Weights of a small GPT-style language model, trained from scratch on English Wikipedia.
Architecture: RMSNorm before each block, rotary positions, no biases in attention or MLP.
Training: a variant of SOAP for these matrices, 111M tokens, 3400 steps.
Each number is 50 + 15 x the weight over its row's rms, rounded and kept within 0 to 99. Layers, rows and columns count from 0. The size before them is the row's rms in percent of the matrix's.

# down: layer 3 MLP down (transposed), 768x96, rms 0.272, rows 610-626, columns 0-95
# up: layer 3 MLP up, 768x96, rms 0.279, rows 611-626, columns 0-95
down610 092:62 34 43 67 22 48 29 63 55 52 11 49 57 44 44 51 51 50 58 58 71 32 31 22 59 58 41 39 45 39 56 34 60 40 53 29 46 41 49 61 57 40 35 56 52 34 74 30 19 18 55 42 13 16 52 24 60 59 84 60 33 62 74 44 71 40 54 56 24 62 42 49 42 43 38 67 54 68 61 46 48 25 56 48 60 43 47 52 45 48 20 56 68 49 45 54
up611 114:51 51 44 53 53 47 41 36 22 62 26 49 32 39 46 49 59 66 64 59 46 73 52 37 54 54 77 49 38 48 43 52 41 62 56 17 55 66 49 75 55 56 42 30 80 48 48 69 53 30 39 38 66 85 24 33 41 38 25 42 57 73 81 38 50 79 45 72 49 47 31 45 47 23 65 45 56 49 43 37 56 61 56 59 64 40 87 28 29 30 34 67 56 47 66 42
down611 116:26 59 75 66 74 47 23 75 65 53 51 43 47 45 57 53 41 78 48 58 55 38 36 42 56 33 60 47 33 34 22 19 39 48 42 40 32 74 53 79 35 47 38 50 59 61 48 42 39 12 33 39 79 53 43 44 78 33 47 53 47 49 63 29 45 56 49 57 20 61 32 41 31 58 24 32 61 48 71 37 42 50 67 52 38 38 68 29 38 23 42 39 47 46 50 59
up612 109:62 59 39 57 56 64 33 17 57 51 75 56 72 56 62 67 62 28 46 49 42 37 60 46 44 47 35 57 75 36 32 59 40 62 59 52 39 82 76 36 72 33 61 22 58 64 54 68 37 41 31 35 53 42 45 58 37 63 60 22 47 59 59 58 34 34 73 63 20 62 51 26 65 52 48 47 71 37 23 41 45 26 19 62 54 23 59 40 50 48 48 78 57 46 52 68
down612 116:59 79 34 46 76 39 68 55 61 52 60 71 28 78 37 61 49 39 49 25 51 37 43 55 51 32 23 45 62 73 65 67 44 52 42 61 39 64 46 44 65 38 63 30 60 79 48 67 21 50 59 45 53 56 53 73 71 58 42 52 47 56 57 56 56 56 19 48 42 31 75 62 78 54 62 46 19 43 50 09 50 52 45 45 58 47 33 68 32 51 39 66 68 54 48 82
up613 101:63 43 62 66 32 53 60 50 58 53 37 59 44 58 63 65 47 43 57 42 57 45 46 26 63 49 21 55 34 33 28 52 27 45 55 29 61 56 52 48 39 74 11 55 67 62 47 46 44 27 86 24 53 59 39 64 58 39 51 55 39 68 28 53 39 47 19 43 60 65 38 65 28 12 57 54 43 59 47 62 51 46 60 32 46 79 48 39 61 46 67 90 46 68 20 41
down613 101:49 47 54 53 66 40 42 44 40 60 40 39 46 40 48 54 82 40 46 49 64 63 57 75 59 57 54 51 40 68 77 69 15 54 49 78 41 39 65 34 59 72 70 55 68 24 39 21 46 71 40 57 58 34 36 46 63 55 40 46 43 50 80 51 80 50 67 49 33 29 53 78 40 60 68 64 39 51 50 64 38 63 25 46 57 32 71 29 27 58 65 53 25 25 51 25
up614 110:68 50 47 51 50 55 40 60 60 67 55 43 44 51 70 76 61 58 43 29 53 47 44 50 84 60 43 28 41 60 52 72 43 31 18 53 62 58 33 62 79 38 23 49 53 13 30 30 52 48 42 33 52 49 45 23 42 31 40 79 46 74 36 40 28 62 72 54 36 64 57 25 28 31 62 63 40 52 37 31 66 44 32 57 55 44 45 58 54 47 58 49 61 31 37 86
down614 101:79 53 48 24 56 36 87 48 42 57 79 64 62 37 55 40 75 43 50 57 56 32 41 38 36 70 37 50 69 50 63 49 71 44 65 54 20 43 53 48 56 84 51 73 30 27 88 15 39 53 73 53 63 38 39 39 47 39 47 67 26 51 44 52 46 49 40 82 41 61 64 55 74 40 41 49 39 58 39 48 57 31 40 27 52 53 63 54 71 46 41 62 37 45 57 54
up615 100:34 65 65 57 50 74 25 37 73 79 46 47 49 61 59 72 47 49 98 51 38 31 70 21 44 63 39 46 60 57 34 46 64 66 63 63 55 59 39 71 51 58 44 35 59 47 72 48 60 56 51 42 46 57 37 30 52 59 39 32 55 55 82 52 45 57 80 56 59 80 46 45 62 59 58 55 62 33 35 50 60 60 51 56 37 17 30 22 45 23 28 49 59 35 27 58
down615 115:52 35 67 70 69 62 36 58 88 65 51 43 92 34 58 43 30 44 45 16 49 19 46 57 46 38 40 23 77 49 43 27 84 33 59 56 44 40 20 59 44 51 50 52 45 64 57 35 29 42 44 27 64 89 39 41 48 38 49 63 50 37 50 57 58 58 51 39 56 63 35 33 57 58 38 89 48 59 59 56 53 65 62 50 52 56 64 45 46 60 43 51 67 68 59 57
up616 135:57 82 55 32 49 75 23 75 52 61 28 45 37 39 35 37 31 46 70 52 80 50 26 61 46 53 49 37 44 43 49 45 31 70 46 46 70 38 27 56 50 30 31 50 61 50 54 56 58 56 66 44 65 34 49 47 43 57 43 60 38 69 54 51 65 44 96 28 60 44 34 43 49 53 45 49 61 48 25 53 50 39 12 49 39 48 78 73 42 63 51 51 35 54 23 14
down616 108:42 80 44 44 63 64 29 63 40 48 53 18 40 64 52 65 29 58 67 46 61 47 51 80 15 45 41 42 36 40 27 30 67 53 65 50 84 30 54 63 58 62 40 54 50 43 41 49 52 64 50 44 69 43 51 58 64 53 49 52 42 56 56 40 34 39 61 59 71 17 33 39 54 74 44 53 95 50 49 66 33 51 76 66 67 66 65 64 48 68 61 63 26 44 55 25
up617 095:66 57 57 91 54 67 52 40 35 55 52 69 71 32 45 41 35 31 61 44 28 20 38 53 64 56 43 31 28 64 46 67 40 34 70 56 70 83 49 44 50 45 27 27 41 61 39 39 46 42 39 63 44 38 39 30 85 36 67 55 58 64 53 35 34 56 42 41 92 39 36 67 44 50 52 45 35 63 47 62 38 62 48 52 23 40 47 36 46 32 27 51 22 48 62 57
down617 090:40 37 67 57 64 34 12 92 35 57 36 45 18 43 57 51 88 60 19 52 72 62 67 73 57 36 60 42 43 45 46 43 45 64 42 41 57 50 48 73 53 64 58 61 71 28 47 63 43 65 71 70 36 35 49 63 24 32 55 32 40 33 53 52 45 47 54 64 36 45 47 56 39 47 39 68 57 40 63 28 52 75 40 66 45 69 38 51 56 49 66 76 68 38 31 40
up618 094:52 34 30 61 42 51 41 38 45 40 33 35 32 38 32 34 71 25 37 43 58 64 41 45 60 46 82 52 45 47 47 41 32 54 68 59 80 34 59 45 73 69 83 45 35 54 35 52 66 47 61 68 60 38 73 80 48 40 09 38 38 38 14 50 49 73 74 59 55 59 66 41 43 46 48 53 42 55 69 61 62 21 45 57 47 67 63 65 59 57 35 76 41 53 39 34
down618 083:29 33 45 55 09 39 49 43 34 21 24 36 57 35 59 58 47 34 18 67 30 45 61 23 69 52 04 59 45 67 38 45 46 37 51 54 45 48 38 53 51 45 51 20 75 50 40 47 46 58 49 62 52 55 23 39 42 59 67 20 64 28 55 36 53 48 63 30 55 58 14 52 57 51 61 29 41 43 46 69 60 66 66 75 44 51 35 37 55 46 38 52 58 48 60 67
up619 101:35 54 44 58 49 68 43 56 55 53 46 61 62 25 47 44 77 31 52 29 48 43 97 49 40 56 48 33 84 31 63 56 53 56 29 73 40 49 75 66 32 52 62 47 55 46 53 55 56 43 34 59 60 92 76 55 53 37 49 56 25 50 52 65 47 37 26 46 52 79 41 39 47 51 66 42 64 47 66 51 52 74 58 64 32 40 29 62 21 33 65 18 54 42 71 43
down619 107:50 65 62 51 34 25 45 70 45 37 50 45 22 52 54 59 44 58 43 71 56 59 48 47 67 64 48 55 56 44 44 37 19 58 61 50 26 38 48 18 62 49 44 50 69 23 70 59 68 74 49 49 79 30 57 48 52 88 58 73 37 55 76 58 61 40 57 62 50 28 45 49 28 70 67 67 56 74 22 41 57 55 75 43 74 55 26 39 78 51 59 43 64 46 62 34
up620 099:52 73 57 48 68 55 51 44 52 69 74 21 15 77 35 31 63 64 46 39 39 42 52 49 02 31 52 26 43 46 57 51 30 56 40 49 66 61 38 36 44 51 43 50 62 47 68 19 61 67 28 55 63 34 49 67 48 45 66 50 43 67 48 32 47 52 62 43 62 28 57 40 34 52 65 43 53 61 27 44 70 56 50 54 57 37 36 64 42 89 80 43 77 67 47 41
down620 103:60 29 46 70 51 25 51 51 47 66 47 47 55 29 64 56 59 60 75 46 59 55 80 33 32 56 58 48 59 47 56 60 49 72 38 31 40 67 38 80 68 58 62 43 72 47 40 24 38 45 79 60 36 52 50 69 66 27 31 67 52 55 22 50 41 64 65 07 34 31 51 49 58 17 71 48 54 52 39 57 60 57 69 40 21 49 46 20 47 63 64 60 32 53 40 47
up621 109:48 31 39 59 51 62 34 68 69 13 63 48 39 70 34 35 79 56 52 51 70 61 18 09 40 49 43 29 55 50 44 55 77 53 50 50 30 82 60 47 78 34 67 42 33 50 71 57 55 49 62 71 60 47 43 53 43 45 35 33 45 27 23 69 21 42 39 56 57 52 63 50 53 47 51 62 60 62 57 58 52 83 61 53 34 61 76 46 32 59 38 64 42 55 58 50
down621 114:33 54 56 61 47 26 45 42 47 45 38 64 59 61 33 39 33 23 55 57 60 24 30 76 44 63 52 76 44 31 38 37 68 68 54 35 61 46 67 55 30 55 31 52 35 56 20 64 55 40 48 57 43 44 25 65 67 26 64 64 45 78 51 50 63 67 42 21 49 44 45 25 64 28 66 28 27 62 29 56 34 70 52 28 50 53 41 67 43 35 55 29 37 39 24 27
up622 108:53 33 62 30 29 38 39 25 44 35 30 60 36 58 42 41 36 58 36 45 27 35 42 74 37 39 70 40 54 43 56 63 18 66 57 43 65 63 54 59 29 32 48 47 44 68 63 79 59 40 41 37 68 63 41 49 26 56 54 42 42 53 74 47 63 66 71 32 56 37 29 36 05 42 34 61 78 40 52 43 37 37 71 33 52 54 63 45 82 63 45 32 36 53 73 54
down622 099:28 66 38 12 43 58 76 63 67 53 52 66 23 80 55 72 38 41 68 68 39 74 31 53 70 81 43 59 45 59 40 52 52 44 34 38 35 52 71 49 59 58 53 52 64 43 59 56 38 30 41 83 71 51 59 53 64 33 61 49 40 56 53 47 51 65 20 74 38 72 50 67 50 67 57 46 34 78 67 39 66 53 44 34 48 26 54 39 63 42 49 53 51 42 78 74
up623 126:82 53 60 54 51 27 32 49 64 57 33 69 81 38 52 32 74 40 16 41 34 73 63 32 35 30 31 42 49 43 50 48 44 32 37 27 54 43 51 61 78 47 49 76 27 51 62 47 51 61 59 62 68 74 54 48 40 47 59 41 58 51 71 37 65 46 41 48 74 47 60 44 72 50 43 60 38 78 53 63 50 33 72 46 49 30 53 09 24 47 65 72 51 67 43 41
down623 123:58 70 66 37 53 62 52 59 58 42 46 54 19 53 48 69 52 47 50 85 36 26 33 56 72 66 43 55 31 32 35 43 46 52 37 62 20 50 50 50 13 71 45 64 44 37 77 42 42 36 44 30 64 27 49 24 79 63 69 70 36 24 42 46 54 59 11 60 52 19 32 50 28 56 52 48 39 49 45 53 41 62 40 48 60 55 58 54 54 38 67 27 58 32 38 42
up624 121:49 78 47 53 41 49 54 73 66 68 46 41 43 71 26 50 65 33 57 51 22 51 37 55 39 37 35 53 51 50 27 56 57 59 36 55 50 19 38 54 45 36 38 56 57 66 49 58 75 57 45 62 65 77 35 48 62 87 39 32 71 73 50 56 50 26 61 42 11 28 47 30 51 63 45 37 68 66 68 50 51 58 61 55 72 75 53 46 26 18 59 38 72 68 60 46
down624 128:73 32 46 66 25 41 57 72 13 65 53 38 49 64 67 39 53 53 55 72 61 66 73 39 68 34 36 35 52 50 27 50 63 40 26 51 77 40 60 62 69 41 41 56 45 55 57 23 48 44 26 59 55 39 46 45 52 42 55 37 55 78 41 43 37 43 69 38 51 19 52 14 56 46 35 45 61 28 57 94 49 46 63 55 68 72 52 32 45 44 58 32 26 43 40 42
up625 099:47 65 84 51 59 59 28 60 73 21 69 57 47 33 69 49 51 52 51 47 82 41 56 51 84 53 52 43 37 39 37 49 55 56 54 40 55 68 57 57 26 24 40 83 33 81 39 41 39 38 35 50 67 36 51 18 40 69 29 34 60 52 57 12 57 52 42 50 30 19 59 62 43 56 65 45 43 49 44 61 42 52 57 53 61 48 22 56 61 33 46 64 70 50 35 32
down625 090:79 58 46 29 43 49 46 50 56 61 31 23 31 49 43 45 61 40 61 66 65 73 56 84 59 37 43 41 35 53 65 50 53 48 56 48 56 65 57 68 87 51 67 46 65 27 70 45 31 49 44 41 47 78 69 36 85 67 65 40 54 53 58 46 50 35 47 51 37 44 22 67 25 45 35 49 33 77 43 61 69 33 53 49 60 45 58 79 44 56 39 30 40 12 63 39
up626 118:30 33 33 57 55 43 47 70 66 54 63 49 43 57 55 64 99 54 39 54 43 48 32 46 44 67 41 71 57 69 44 61 38 50 59 74 43 48 63 69 30 37 39 68 73 40 38 49 40 51 36 48 43 79 51 30 51 47 39 65 58 59 83 73 55 52 45 49 56 56 54 54 38 59 60 27 30 60 70 68 90 63 43 84 43 65 42 58 77 56 28 63 53 61 46 26
down626 124:24 45 50 70 51 42 31 50 48 49 54 67 46 57 27 92 59 49 42 60 24 09 32 47 70 48 46 51 38 39 49 57 43 42 57 76 47 61 80 60 39 58 94 48 42 37 61 54 51 32 26 58 60 37 31 46 44 53 72 64 52 38 33 63 55 36 49 63 78 76 32 45 55 35 56 31 56 45 57 39 34 26 76 67 50 62 51 53 74 57 71 55 59 38 51 54